Each number is 128 + 32 x the weight over its row's rms, rounded and kept within 0 to 255. Layers, rows and columns count from 0. Numbers have three digits each. The size before them is the row's rms in percent of the matrix's.

# layer 6 MLP down (transposed), 2560x640, rms 0.047, rows 2071-2114, columns 320-479
068:108151199138114171129103133106109176113082147140086127108096149117147156091175058120161151098154191154117144220197176141179149163098049164080176146154146127123145124087090160078125150132163160154114181176151191179142164143130110161151125129118145209144132152036132109156083100104141139133145157092125189196123111160058144119096080166144119075102107183096097094129103126097175122084111155109147053140148163160135221101103171089196124109119168150118131117103122105166094077148088176
098:162120099096124096126138126144105108123110166099129146153140178145105089147135142186132157164133062129113145151126152113129126055188088154136131116126111127076087165153074121129122096164179169164155131093126070165104110116124138187104161135156114147133118104143169122103130103213155068105151137102121106123147161151146175116075049113167104137140162121087084105128118095124133079157143079156145165146094219113132199112128123063133104112157145174113047129177142066166119118109116170
106:103149201130079101137180143143105192090112103108135136142185080125198141163111123105134184158154118163133156147155121149117167091145139169076144115137163143188135098169111125107097150113144087167092122110164097056098107099149145189137118118137164075123148159148126119078150114126131185119114079077103133146135166089139125107093108161082184099130143142104174149089126221121145130069098127138142098133127130102084118112104122111119132124125151110076176187100140121127171115144087167
040:090215153199132119145158161160139129122122160127128051125163166148134096083071138179130132150132077116152129097169093090142155151101134064128102119204101075056143135212128177114139144135179141112117105151148099117058153156155183125117117127144116120184107178122071127118126113157113136103066114111233163115092140155123117110075097134187129134099151156108127129134123092134113139067140145165068158069220155118151168129142157166240130128152110097135147028083126128153133110075133099
095:131113106146128127093158160131165081130171095165143134150106112157073164131163141199135175203133094161151134080173142155171148158119159130149119084131132108081119129122209151191121154158145167161083098126122143107145092196145202173149074165157089182132172082093126125165112139118197114158160124216178152143083084056129172074174079158136184154126117124121163117100135107070170086157174134142124143171138136105157139164163167167115083104104068121163101106151155166133111114108095162
032:122120150156132123186113161155084156160107147166156128125116143117193097109123107126119052115086100158150099153136082110094130122107100110170101069178084170138171069155057105107109094146149168080139183107085114137172136172178121177136146150126093117136110163110157155149143137106106087156112159148092143131111085135120122157128154111142152110158124097036116110096135139188085083104129048144102111081125105123137106100104084140132139145146161141127109099131122207150144143069141080
117:098140069168128135109091114130095103156116075130126134110139091132186121130093084147086121111112121151144129177112155053089080146082179111158130158091128108120058096163167134157103062118180125159124105129108124115154128156123101097152163171127148132116092165103130099104100122149125111125123090125104095174179159075148108146123055212075121142175060169077173126121129103087165160150071179176128129180097111103154074158083161139144062112150184096120114116174162103093097159069084116
104:094089150128117134138100155106128090120130135148095109113141130083067076144142111082172073210022169147153114198132142151192107130130111122070156126078164145103087192143136124158182083173152081171125134165186172090111148111104131146140161087099165160121146116166153117140123181148088151166151108117057162073117105091130107142064105116156074147093131126174128055138137134060165118167077205080094129217136142164108141105121096112136147093112119151091103093142122165097132194105077135
093:092101158172129130145112171101149128087175168190145155146126146135108121213126120128072121160127152079085148161146148110093139166121144151083126129127112121195167144106096156080066106080170114105152176094112150197167125136108163131099126109125077129127041117121159088118138109152132072144151122160121179117160096119136114158121136145108103131134147108127149142190176199202145202124087107116157089137120080076087132154147139071142181168118139183148149091091127140129138174128148108
086:156113166129124156130128068186098126121192127079116107132091138085114148207139112056139118105120125139131190110063113178154153157148094158123152183164114180165153154076103118097154119079117152165100165091112166245068146130133131055097071131114124172132101121091092190124157109148092109117128188085075106147167133179123102110136157171110128122173083144121101129146221123160111164143161162159197167153128089167126130124187138106143115119116165173177115163083102094129180074124125117
093:053100121130133078155177097163172087097142129193200102172083149096132167169113150110096143126123123068112090075103165083209058138067182088160103096160142118128130077163160162190092125140086122096139114114131152109127145110121127105095119136103112128191136060098105121149115143109137149112077129167065128080135135105173165101078107057182179135119097138103114112128096144090127083160171164113148116195158133130135164093084150091163125136125171145156137122113097097146140147116045132
108:166106203151136133168082115150154055171136125133135096125144118178123146153135097122176145089117163121145143070009093187161140134123047109082089142176087098079194096112105145188145175101154097170078106114121150084104157109120138167128093127119107189144155124073113073134077147114161149124098154050123177135148151174116146099113084117151129153141155089104133170058108134176172123078129104108119131195113087088110161159094086127104121132152125092100163070106135127133153140161158106
122:158126121186154137096057108116107132159161118138070106140099123148184130110158068105149158141158124096158213112120145119140149104109151167175110141156095180127113180052159151101170158133152143133123138186154103113124190138118078104104123176124135146131144084138140143077088127110095127082118077130141094183146122117115115095098110150166132116136104101109078099136128109167138129116131091085096096163143087103151115128087105129114072095145126092133085104123109084138091147157196084
094:133103145145182113144150126088185161082077129091059149095174129132157151110139087158161197149129142139114143089137109179120114072133120152113109168121105133091160146138119062067135110131099126093155104158064126129100121149094100181167150169142113198190137143104142100151090115143132105216123154129147158134094107111102185125080157115166104113135108124152140122081142196134120108154115146138099102136167157148114165159112074161113078180121110113174114102124161115143130105075130178
044:113078132132113115133153110172205138082096166136139091116168125113144109137122150151155116115085147135123108159120078109128178084137082149179115144152135120095070066117128152120175161168133107148124094161087139118209106145092151110143141162091192141113141143118132134133120098109128132137142122149122117092146127135162090146063109110147081090158173054143112114165148167165118137125155077152151190162150086106086116133100127121118115134119111174101168173138182202092107127103163125
025:111130079128180105104170118100124133129121086154098184137203174101130095155116087107047118099163123132139129213108111159111126118089110131183130113132130100122149089132108127077089086122159097169100110110106199142172137141167134164149076128083133130154143084115183178141143109103091157084083100141191123150101110149113079114120084120124186087134143149115105111095148167177076152113082090099119190100148129121131101129129036116088097148131127100147117178155089123117149136120125091
054:133085086114162090120156122118116073137082159151149123146125097130139112166155135143113141122102130115060135153184106130121179085101083137135121063132121099154077195102138110137115068106131076124084060114099072135086120132103138144116133128148113148143183128119125134143110178104111138177143125111097097168142088154109104119120110087133180124099167094186104138130163105127185177082107072171148152206135117183094121195128110088130128127179140090103207132109103105099119167058121125
080:154101160179117107076144136117188187128130162149160131079173042070127132104103136147115157109146098039142149077174099102105137136166130140088151126105121170131150172139113191167101152123097127153200145122039065126125135140141163096099143179153140144146125106110133176153131136091178131123109165069101105090110150123123112128157079120070109193115143182121147131136080155127158161132152073140169126113152188101141177076154157120053114130079131140131113108194177131121105144096134112
125:045095095157060160095178101097173142175127109101102168218098144089165129146099120149167178062104135130179195104155106121143093114094167130115159099212194125129120124134184141152098195102146134157132142121134120154159132104162179145093117117100065087229094113183117089121105112083123114085147209121153090119136191089114090104143077111104161087157170121189059149154186109161096111155125102061179116114150169150113139069112117047153148093094104137114128138179132090133080138155106112
092:090117172151100148146073072154163133136159145132116148147208109156149107158173155105081091151079171110182145184125102104119147047065129113142142132134138194160141172108147116124127163192084132085072152113203144140106162139137103084172162140079119097098179143098109114131163054144114155133127119147152097124176137166104103169165202128157200116133082096119142135130155184138141130122116146083077144135092121148121120142118161128112141128147133179116051116115140136159149151155059083
079:152119136160111194090131066131097153067168089153121090132111151127088112169123125088166119176138058115098141178132147099132058107060135108079158076114104137134142144086179134131156093125123128069127194146120136121113173064124172162142171121179133168113201117114126126143078131130078125112128118113089136093124092158155147100095142170119143110117115112189075163151094164157118116102107201160156088138081110159103133150164087139195197178163148116090163166181113150098138117122141133
081:117151104154077106170133091130135062095196124125135063105164160145153089133090120083169098153120104148053102168095102101110211123137072143108178088075132140139104168108127176111159128153120140163107107120089149122146144152121158110154127143095104147169120133144125119165102129088137131174143109099125096150195107137153077127138066104129109112146104106141150094143112074152106105170117151144142122103116106148144142099238118113088172138188135096147100138140124184137114163109202084
010:141066115106134088185085137107174116123119151184123170143078130103090142107139112127157134126113156152113167160141118184134101129113110145154077092083132176087153126123060135153119107137162131119106134106158085104130117120143108182114138135108164156102067140140132018101130095151138110201131149151076111150091111118084133127166149155130153188131180104146161175121116097174155141158146108154136083079137093135144183139141152070147109157158052154225119122155123122102105033096160144
117:196092151127115098160134100134128078136112113147125157117140091160095155162111076099092145121114149071126159102116095180189151134073110154145131152154150105199111117066143123159130172142101127113125150154108078117136077111134110142128130113096162160052151056136157108133083161113111120081067054074105116079073118159140130060149113121159151124070124158130133147117126144116148167138153157130087145125148138124137131103124099087139133118107066130156088146095122107146145073085112047
130:139130161141190164122162122139084107142083134143129167131125180133099191125024135061097133135120126063127179171078106081162105171112121096138202139124146065155165110170109112092107145114142128098109173074118169129148125145177169151157078150164114085160122149149118143084092184172096132119123222177138149116151112154153136112092110145113084139165114128167137136161114180149123117111232140164133100120158089127153131073117105121137052151165116097116145102199160141118112162163177125
104:150113165128106146131191132185133164180157123153086133091111128173133171119145113105149169119133133127155153092161122095097170081089117204179111177109095105134142162168109171094079105142167136140163096139140135184173099151158099103158128046140094162158091169159123135099118181119169094117143065092111163127137105111169133099116151154118174150140141122134143117214133060119118140128153127120135148110109153113085135064175172140120174150127103092098146155109128095177090136104127153
087:078107096191125174147110068151161106087127151100168110156163106099152093155156135084102169120174121117099110128182083117091120150123149125128077198188120121121136100142102159105155147123130097107151163153131122185134151071103117161196086135157141094147141120106110140076118198204134129094121171082133111142151142069129132065103225119149087130105136137163138121153139091209096063086119125120152102122143116156108178104068168078113125095143119127123145165118121111062089108164066050
089:098159127118116193123190145099192141130142141076148111136129177145129128154208128110110132143140139119062114138125129089123141140179110119094094138171129134163070162093102183106122142195127127110150155176116124082088109156156108127089069090120107148072099091200137139073151140095144132159130170107093132134144147118096138158133079165151176126128138163163122116147138112159125123132133178130180188091138078128142185155152150128129156059113136151125164105141096176120046143131127130
117:141111129164163103056153171144154109187061102086125177240105129105098106105122084151122202060119145175139168142106168190089137153132113154100147139033043121117115103143167086096123085136110145132109131074183069144112150139109129147085154125067125144187169163171148141128178134156144104151100105120163154143150107179132112122182147155122129107189138101156163101080154154147096144179104135123123145126138089094149130131112168136134169143100195087094201146100113125126137159176098117
098:124174137181125168099182161124148133129172100025095119115167102115112166109145097143133192126182121129146131112078103138112120019063106135111107150192123086139139086174180166106105108140163102118115114131140175134170098088136153078126153128111124108115122158179134194166109159138077172072150125139138148113115140178169121155147142145141099122198077122165131177133138105167128108132149165089164159162101141134137179130130167130140126159181161117140110125104135089118146106085097074
105:064089121106154164135135072097197134113094187141078186170143107104096148173132103153113096148153076118124101134190151088132167107148143118129092175112158121139094131099180090139139118086112165087114195141167117113154157130142126182111127124159110104123195126205168071109129081138136109092121119190117150101114154074104126118092140099127149183131152110121138131073165173138131221101150113146182116113117138200148130102107075177114127184111082107109150116090187157140176141142092122
100:099133131164095171077116078108148157128120124068126071152106117117116150121085121097111189134118154125108113170150089106157141130156133082136199125098150133096163108095154160171139170179134161118148130177148052127139118125148059081154128203117139081151128107155123097122097115150133183132153172100139085080144106148115079156116132127156121101134111095103150150160182174128151141088099106084091088118116108093142084118144087171160062129169124099100103122159155102054125093162114159
112:098191098187154085141101097148065137092100114137103131147111176100176201128176174117108167118159077133089093070097139143103132085140153138098120066075170061170093181119135104122153096086134097150085163160081171165117091130117136067143101135105140102113138079157072148168135121154130124105118113163125078090065128099073155109151121106167115152094148139113116171146104088082109093059077112188120132136118122102125108110092085132124115122072127122163097143104098164089162112103142170
115:086190159091195118159146109162122180108093109148147124100143137047153182202197115123090116134139076134129127185088140115181152199200185117150120061169128073104126171142108101137209139102082157128198094134142107105148048120126097133203083146123093171111110122115112111141119156115115128162060079113132097086085139117136123141110142147138112130187150160096124136138167064102122134124100131136170111094124137140136103124095074131153152093146125178132158085159104150138122138156100131
090:109096083123130107151111093117121165096092205120156041150146147120149124150145128135131090126104121109187123098116137103195123133153141116133148164130132103134143115105047099172135162116126140100123088135096126122095129146119163163103158077140093116101157101088134171153155205129072138128052139132073143151079092060092114149088155150175147106108111103137094117158197141093119077120116106133143106080082078115119093066131188129144115127166116137117143092156097121112094132160073172
115:113104140091110138078110161098134088166155145057077151124127133137090023074138189052078090170133092105152144132156176084169148190177146113159167131094092090136068156138155101143074124115144115126174105088084132161156157121085128126140091135202117139101219133139075089214124068139116068089131152137082156157153136127153139124053160165125111154117127041090056180134206107144123144101173129087123139138093084145076127182116160061126144137101147140117134147138164096154159161118105146
091:123133181104100153137142166131148147123132113090133124126137120107144137109111144084152164084125176163153140149118140181126114187176105141211135069129048099102110089147147115149127156167174155104082158083181154203126144111103105097142116118147050158112125120108139101163090170153118114110117096135085159046144112161162097141124147124159149123075183111181197098124179131135103141209084087148112148118111129101234100077100128104136136186144111089174102085124120236139138095088106051
117:182158114131096124120113091151085124116150151136102110138142111147130130108147064094149117170128099129140136080120215091154081130107131174133140064143157141131181188145117077130126178181072120088108100123069124123091151141154126155135075126194155137138190081122171172158150106128074116156117117110142067127178113153100124100069129120166132098133195128137105110095076131128131130085101158094106118140141123141081186144146147121151161151159152121107169133100094109129080141159167087
071:108151108178142094125103079133119115140139132179114127131105129113128124131147168076153136138188139172161163189132135093072078110153077127109171180058123130150113151126153138171108192133175189146143194143117161112145074164064088126086201143166097089142110205161112165041078187075176169094152110054131100132148101158170147105121162140160175162132086079137162120151158118080149112192098113129126071068142101098111102134130098129169154142141142181110168138131087122101112169153114111
119:087147083113100136110071133131112161132060139155147105131126120084118075170110147115107126110108088145111101087133114160176105136145137120156129130156177152103151156175160097139153115147194162102141120089112114154128155085153189096093186132172102067113162100071163125052060118128161103097098124149112089105141185086115162126136152119106065101139174167179154128139170169120134179174141063157075145127119109138132100124143148068140164114114154162126122133072116089117125098196126197
113:155090142111136145130145153140160120098139116097152118136099098144091103146040119175178090065147108138106104139099139073188163100137162125091175170167095091079155142123116077157131109150124101156139169169105161114121117142170140103080119081136117195115134105177088063129122112130167166136130087139158076034127185024125114089154104139108105160133139099148096099109078139126111183122092085117081148084199135141120170157168111174132140113133069115122146196164104060098141121092171149
112:144099147123128122109104107086119114129132188127116072136119091118133115119105170132156153166096089088111119135197154121129116106057097097106143131128096172168163090122076188162070091109107114170124112093141113170134096097141110110131112161133149176170086135095141068132151199096149099157123147114132093189126109127131159131178169108141128091140110102194155120118157081119121106129150120123131193069132132137135166187138179124214168133168066106111155050114079161161165136140185140
091:106086200174134114158157052136110154122159147115139093144107084116111146156139163115132140121186141122123163058145115093127140153165108137106076113145159154157140142095164106129146145099171132145057133127122140134190117162130181095183143097113101098122142087147143149165116121161144089115127108139224142127141134108132109112140191162152155156111190070172171120141125108138117082145194146120135076123113057125121084122181148129091132057104105113133093055137121096151129126126094142
078:120131103170131109128150090110163150113156122160120097129065132137140175125128128127120175151092111167064144210167064055149127181141118091124171072130190153156070102129098114098116145158118141135154066127174060159149143144106104156153146142114096121100166139132093140167123124134065148154081125140129104193081139060093142087220146170101129096102068139133130183123161158132121137128156108210123081146106091150125152134152159161125184159199120166133098173116107126156238173172153106
# layer 6 MLP up, 2560x640, rms 0.0895, rows 2072-2115, columns 320-479
101:185080132149143125125121113052106122115147163147097179116074132087054119121135115130113148135195128193136140114171098159074076021147156137096121110156106104161112178155114091116169152109107139143083116175121092066097122130084082148139147139100094125128062178134133134176148135117126145123079122097135044134124093151134122145172143152118094170102136127102144084129164097111160205160120131095120144101123131141154103119070075126165162121161151109171111151137108123106072149164083099
117:146117172119122113161125091105115106194126144140145148110100117135106147114158080115081077073143152081143119130148119144128181143134126141131228156153159114105085141151080126106140156103168061144125129148113098141151158136146087139137167137159136090170098177181105139137179135090120186118126072110130084159099130152128122086104061139138127131175094199130100149131096143137168057103066106126147092158111184195115089100108105111119141150126102137152104109132109111145156127146108143
041:136135120141114150142035139103154139154147128092078104092125130156144091127133112122168159120211176167086094084184149116077120105095142115125142126155143094125122134125136113139060116147177164138097128093128137182101127085146159134170173152142104097166130110159091145155105071049101098095126113097123171075051131126156120052106134083097171071146149174112147108125126090153134138113118074157135113129185155158221091119101160118108143114110124108149168077110122163146113110118163118
096:091164103151164108124112149132118113134153125100143150127199142162104111136153119191109124099125060177126137119108073099079146115129102149163131114135117104144127092114089146093145101188159142141076161106135123124124125151134135176170149134105117135119165071149148112142129135109103170065140178115131125162132169153079160079103179157119086202124098117113098158089109142072148136116160101133081145156163141114129127134108125163140149110120182134157103104113151118157151056109130116
032:099092101150100123136130159102143102185151137130142138116102132126144125140101125125129129151136077122123141109130170041137122082118146132166156082096146110084148088158113125092122175135141117139078134095128172110126152191166146136136146126129102112077164103115181116111120174138157110173153127141140126095084117191164157134161141143134165122173083131169114078162159118111083121150148102126128138138103123170127077088100152124147149070175095123138132073112147098126184107102114150
120:126142166092155132088115108133110168173208177144097126176083147098164151130116106099153098059187169123136144180110096093162114115129127102145125135107111173167060110163103093147126113056132125124142160097113169145089148164142111141125153091118044147146188127101147056143154145136176130123119130120102140121138153141123123135081113109161097056149121109114150164166079100109160170125166033119196151124132143152130036108086132078110174096105124164057145137135094139126123133125122129
121:161135157151111169147118076127154146107126133190065139089125139142166088147128134111100124114113097113092133162147148091091166153132149156131157123174098076110150114160112137145161080162148089124108102111143175148077120214137110146102151157071115174179143162115165095148132130184101144130089128159125097105085111142152112084150080114149108125085142129155123100203166115106130178178109171139188169104113144087177082136118136131088166136126153122102116080142081115129155112148115216
099:183133104116159146130109135096126125133163108115135135163068198155136052123103134160093164118168115130183091149125137084166175160094151118112129129197177119130115059063126144075133092143149155027088143094145130132137111103085139117110185133154197101073103133115125131138091130167105137149155155149165110143133153159123077121170088105083053112164180162171150088168156185109146118107118093218137136119138184146186128102161115137147114067124071141136157135173147169172112118167149080
088:146104086033163108100126157129131077133142132157124050140112180137127104146110104168117073132125100125084132162115085127048069134161171172152094092168097171133103177183140110160118101071195129124145130048096132161162119144150175143064095064120124118110169175136122120141143197109129125145116111181141191112132207132155136091090144132076145124084141143091153058168102157123151127125085180144051167104177105155171127113184126172057090108138128112109164101105133156082070122093109124
101:117046087065081091141195101126123141097176091181110115143109095154103191161118160081109164174133135061129145178188083129138117124139141097115117111140152158146123139134150210172140154081114104118135152131184060128119143100183146124105195134100136087120066148085151150181125152164106117108137132168112157115136125000164157121130171109163095148130168119092121125049126069134114135091159157134123109106139119156138112126157067078119208096126153141065125104102118083060126130055102066
116:139068114119155138100103100176125133130181108108096142156170154108128081043139149138110160171113121081126096165144129088133136123122136133132118217092100133072152112106110151075131130167036040099125009170080162164086070128188188144099133142103102166085159104126166172111141112184132090145157163155118088080091127115114140129072182093123112118167166086155188141139092136161123072121104094051122113141107115155108122174196174139138111194131064148120153163091116134152135149115136121
100:072146136110109111162091170157151136112115146108139124152159164102156202150169108152168167201113103065122224168189140136174109164097107148179134097153103097142126138071100130110111149157154142144124142072126147093189097144047131170104125127140117106136205122163117184053074114137066113053082126099168091127159104177148133102117114123097203178096120139144093047105130110103115174088121124146113119134102130116120152178138179103159115155172142145117107160113146109148168099132105159
097:155155118103130122132125174101113121093112128158128109090080126155151087144106095127156096145091147100167086160173133143105188137129089132158176115091059044113104141146117081122123145194116114143077084131071131147102093159122119132133163155142150129145125096181074118157130134118117152164101190087144198150126065123062110109143075108138107141097111122101162088167149140106200088203133110126189104194082121118093112119145135083138144163144089145126167200124129146101099088123141059
044:139131151119153111137139177108080088129077115074139148132136173117185091121157118110107169121095129143108152125131190069167116125138127135152169069084078120143129034127135095132098141144152122084056100151152073146173090153069157132130120140130131178099100105196112076127130067125123144143133136123107201124150135097122140200097128087092122146128132124153178174124117111122096145112119072200075097117198172131167120155138109144123132121117147143101176181103142110158085144133132137
027:118127119104151085151145139143083115126123140174148163120139148124147137134127167132163130118142118135183095131172137143109142154173164109117120152091099118160114111222143099119070076171169149131113138169146093110119122152086087110159083172129105109109110070138140149133153134124182163111133191128067169123095140162110123019112156090144127133130161046123142068116178129133101104171197135078120080115098108113133186113115111166100158043132101147177082153131150094060114120118150098
058:133145112162185105078108134120124099127162068174172066100160106098135127164168143129126168091126128178144069124145138158128122120139136089084137114139162150113170129120078133132165155135065136144108149084135194074147087112115138157113098170099136114119073065162113132108097172110099091124088167115146082129163111201140105153128140079109116185103146138085147122103154153134086141128047141091122164136101105131062062138133160092115130058114060099112133141117109159119096168124146103
082:104134104090118147121143128137150098168143112160139186166105104150139152161165144089085141086159158167088140147163105085103071151097166133146080155177157081090141149173109086136070114150051117112138131163105158091145130174067078141133127068198138103123119155165118132171118110132075143157130098149019171128129140136170103151141173163157109163113194057125098094112177078120090131114154135114142128184109095086180106075098160090171107134158140076145143105088187152106175127140097099
112:114149142126141124156139146141097173141091156131089179073127154187126125173113122118174145108085157134165145054104104103179105172186038121140132106139150170136092049151104098075120113087161127077170088127077157110158106090086100132149134180091112131136121093110126127151134152171081158157137112091139140109099152085170119160138182150085124162130132122093103105133101100128090156123109099100043122169135074163104157124088145080127162101133163161135143160145144168115154185090094065
091:129153121171168153138065104147158120162197103136129117121116106105091071146093152110138103173179108059181104163113119150132089098105125103187159111148123139108051112159110101127163169117113157104089089160127148196128136108127151137156143126157101153145128152154138099142104126111089106139096159112160143123115123135113127101148134105157100108185127079144130154131079166131156085097181128129157150086121105128102120112128145094106097126156096186104086178116148117130116120186121094
083:118139144151114144134146195141125097184099147115123162185118095134172116142113132168095103141089104114154135206122138156037028158156105116060128159123086120121100092154121122121100161092068135133119112163150155112145130210141108141074220186125166139109080124102093111160105151135101109163098088075125097099122163152139118129102123150084073103090078189092172141113142111110090142166112066165147127142123148117095134178156104107076152151104138103180075126141083154085157182131147161
079:083104133122173104081134118085120126167224103083111145066109107149141116158177146177118093088091088131096082096185117159092119124085132051132104129076101110163103113149112123124108069145173124112080116082131121191136155143188170125109168136100177141132084137132116115160124119147144132109148120159096182166157190117133128122207108127114152116092170079143146094079123139165119206110124118119139072187120114139094175176162138087091163157111108107100138139136152172084104075118124171
012:133200173080159209151132138082128101091123091140087130131153115062135152158146106052137160095155127112093135141097131138099138103129119083107139122122164141122073198127163144118136103164123125127126162138127111143113156139146133159067111107097119145112120103106138116171125132157181116116138086107127149138121117112173116084163128136116112080201132000136097130141145163144079139131157130108143147083165157142164128165082089161151103105089098115125102135179127167160129077096157144
097:079078165108149163084071154106081116104160131102149088093114145089197122166114170220141151160159104148138133125121185155112165124122149083150101139110102125088124107172124110148157079123133115187091133112121190156091192163131151072130092118138099149150100158124101182142142080161152158175196162151177133180087072054105069128152132175141130069135153069141095064121128117147156132141118180110140155141117087097124179142042141149072124215140094092144092178158138115164137172144156204
106:181132094132126142160173163113140144067125112135091133180190109111112138120108127104102195173096133151144172132132168045191081108095048088127179177166144146129096161158116139060215145183101130117116123116098137068192087055105175117125115174090128171120138173109110195106059095143100157105083182146135106104082110135095197172114128134101131138088145079141135072120091134148103164094111141161120069152154138109121100138071144094144155124122056114114152126128169093117124167077094083
104:110065159088169107181206181179126169083128155155152138114121117134075119104092122068156171088178143138087110138133149091143146115149110181160130114196135087126100118162090163145155092092162092168171069089159137175182098126125146133146145111131085109149136125125171168156144120172114073085133142049112090128172150112094188157119092132122129116105133115091095116149141136024138164127122121132130072178136131208128113156143099159125121175097128118134067188136163041144126143079083159
089:164131098154145054132070159130076085127177150109186103158108090079130156136118141111090154107154206076144099073086107171117161119131139115129091099161117153155108157150100100194139140069120112099071134129113153110111119101145110165118160110185115134116157088153118059076098094122158157128149131123116128125140141122114159137118134137156100120157163109175152165130149152184103029122129115119159064152107116175144162131155149104198124091090150174078132153114145161115104172089096151
090:122099137187082139196133148154135171145159105075143135096121107147122090150111123155104161128089151083109142163178151217136147177130138077159137122144153120162071159201082096087139106140149126077095155164048104122113203170208154159139093114165126136107087112103123157156139077085091181131078118103120118081073139106135149091064151146135174128136109208136068105155082120119150123142145101175156097073098125164135105173112123135111113127174167132131093126135126093110112132171130141
124:128149008181163127126123171120096115129111199116134154138187118122146205179124117114178124120147107110118128085131085171138105153134131122137133085150093125120156094072082151090143092108092102117086158149128090150159107190154108122130167110145069154129112105198116123123125176107139118107122111145155109206145159104143089098177166164115124166130113121089126120118108148164138115095150101029075158159097095117179078099090161108110137112139115161174192100094134102128110150156140189
097:193091071165109144160156157113088113095192141137088068132121109146126095171126136091084225136134128148079136068093079182202133147183105105108129115161141121146129146058168137131169156160130091103096123146073188139173068104188131098044127180138152108096135101128122121087119143105102098094141100150075076133099109134152057171158156169154143095081136116131091136110095085155124138139138110133206121092156130135175106135141141116120095117134115147145172095150159118137171107129154113
100:097091151156165174196122131109110090160047150115107103122145084142121129164134113122099163108117075092131079067150134096084127207127153107165116145128091153085158150142117080130190124091132143068171172143103138122123168124138204157127123091115121174126161181141110061134123135155144145146120192112108126160127155134124174121127133128141176173078132164075109128130092131170140115183062174087101133153151140167140162114145114110112142119153099132162096144099108129145136153136136102
097:152139145130130082158156129141078119109116164100050139084134165122055142173136155097142130120055145152126110122131167116160130151141135190109091137028147121110149057113167148100053119136175153179118093114166167151191126097113155137113123154129092138013112151139170107159076160087147137171115116155107128122158122066129141123135063127133079130132128130150136137132079176137122143149110121030144098184116134136115151121152149152116092088078088125174138138154135153157128173144112098
101:145137152105157104135125063119126160123149108115105116093145142117170171149133172116134165150144084148075104127117082191134159121109156028180121114109139063162149158190171122093126132132100110115063172179107130175133078113135128123132146106179112091147164104173106099147136119079081102127114172188091151083150123149146123158089152125121126159118119133138162129138140166082120181126127148139162143142067099120085108129144126111079139135161123084172087160145103117122095139094155101
107:143177093162156073125132143190091107167172128180135080111139102149152118114200110138161126142177134099163098108184126134178132151160121142151135068168112143071135158098113085139144141207142143161131143131052124200130125126129161171140120161133106161104132174186146156122131139102129110127171096193181155114104125141165159128144144168143125177103128142126113150136101114060121136113087119110156047172125175136137116104084147094081076174151155112118103110152152157191124171111132166
095:186109135141130172143152157116069125143105139152167123128121085121155164125119160156144103138152111088129093105119124107105144099144138088146113081178136093139157074162134082155129170076111162114185148095138106183126121101166151157091089106127176170141120153147176144147123093148161132093144072107157175054095095080068108114137135121139089141146091130176164217140145197166078042171097084107054147119131118166170041128074141132119131143131159142114133165106120137132167098133134174
108:124096136137099155144135136126103176139130120079148051064111150101139080124095160098159158125097152147168124146087129147135136225155104079136070139112139058132135084121086126126140125125139117170135104175133133184123135126085191126137126093140110114081083085109141122156120127150121175105144181149100169128126114134146131115081175143152127138158077118134097129107142126129124145101081137162081175158114097124158137114116118144096142066098167100081179178140143155088116133139135095
096:091164154128146121104050153158150167102094093149178124107112168064190171148135146179164078117129154150158119125107133160132116034093142122128185138186143125123083158123155123122095112095060158078152134085069111110130106088129173162100146049139128168107142127109145113132151118072140118092140141122192110123112136128087147137171079070130160145094099103117137107172108089154125092128154188155125137120109096169111127123109086118140152130151133142166090111136130110177125139138141159
120:169153059151139153141115103139136119133087164130111064106139162202155082154139082128161104189136160160113120161148124132115101115110095165076121081091167125166108105086118123136137098172172136159133136138101157157070138169145105113119130070205122138143150100105127126127182184143105103117121129126081062129147117088118137140099180131142189037134167116193152110167108161100171100132062096139121130100120078138102187092159107206112177092153098106137076103160076101100132136157155083
072:107084125166143160148127117121188103072066110147163110156107081126183097118082087162116129095142139093113166096131110130106080104154119142098129119094072098151139121166143099110115161097136179144134135142133099162112157170192077123122131135107076161136076121104152098160146174099109149101131141124118083120178166149085065139110102155106141165098087135077138169136114182083153122121094138063142131111113125105095117174120091188081134182177121109166109152137127131087173105202110110
101:121109092143172138098132097131129144221078156140123093125079139085163140128141121154144095146127092077133161119171124079201113142118122168070095100166090186138163109098149177083182116127063108121148131163102160135154086115142104111149138188125141121066160099138133074107105165139126090159155143145141140147150101160104121159128146143144115139109175131130145135134087067138110155144126172140146175124170126112119106092160065100172166154132132148144129109079131191147145165074173136
113:177149106120133161095167097067171108128161132096116092129099136112071127116105098063058199111114085046137128153064088119111096127121090163160144090140095142094164142115101104141105115165079063085165201178090168161136082096194091128117105157108119140114169137133108136206170166107154136122130158101161117127151089163133114136119153148052163069133172105153162145163142163103059085201146152192107120136097120136098126091082125121095170121093073129126089125165160181154153126201129082
117:140169199140144111147135126095116115134134099166175129148170110108147058061149208128116134129143118107146084092125102095143136099137145080103089150170154102130127080134176150149102088103138135144162160135180112157098063093144131125160139086164099194152125146098161149148101159120100175159102177135171114079125153107154158114160168136138149017145120157136178102089152109117115084102143109096147160093081169129139131146134122197199165154171106116127157144103085108200157090167095130
095:148177163143107137114060173149163177115188138136148094123092140122181147151181168131073136142117126103120025065136102113202105136098138097125148156101129093099101095114084116142128159086071104143137080166154074066151116194165115101097195194151150176118107147112139133159152157130125154138155118146102126134118147118106145071157169109133127117124158081083197124112059159071108119109122083154145156150142103116121133064143049147113119136095114118152118115146179103167190128074102145
078:110145163172127125056177143110065123128094136102100139114142150132118156149138072131151129086112100134078097107150117086064116178135150137129070145150100183180138177088134132096111177083193104108164099126085115103158100145166149089093140129167162067128140136125120153153102142129158128216163202125137092116151175176157112139132128128187083074107090108136158105162159098112100113133160107110145134147084077069105154191139092138108137123124150081123157080153087053119198158117086134
090:160128130202172111170171094128172149147154151146148121128088164134092170035176123093157116105137091117116132138190099111093148121126001128117108136155132148155088180140066107098126126144115095151109086162141150105124124185116135147145180128102065127105167050158146140116135138058133092142123151138121161165085131081122131184077196162115123148124096168117141118187090136076093057155071161113094122107131141115161188116119129137133164132118153216169143167102129138122125175095124125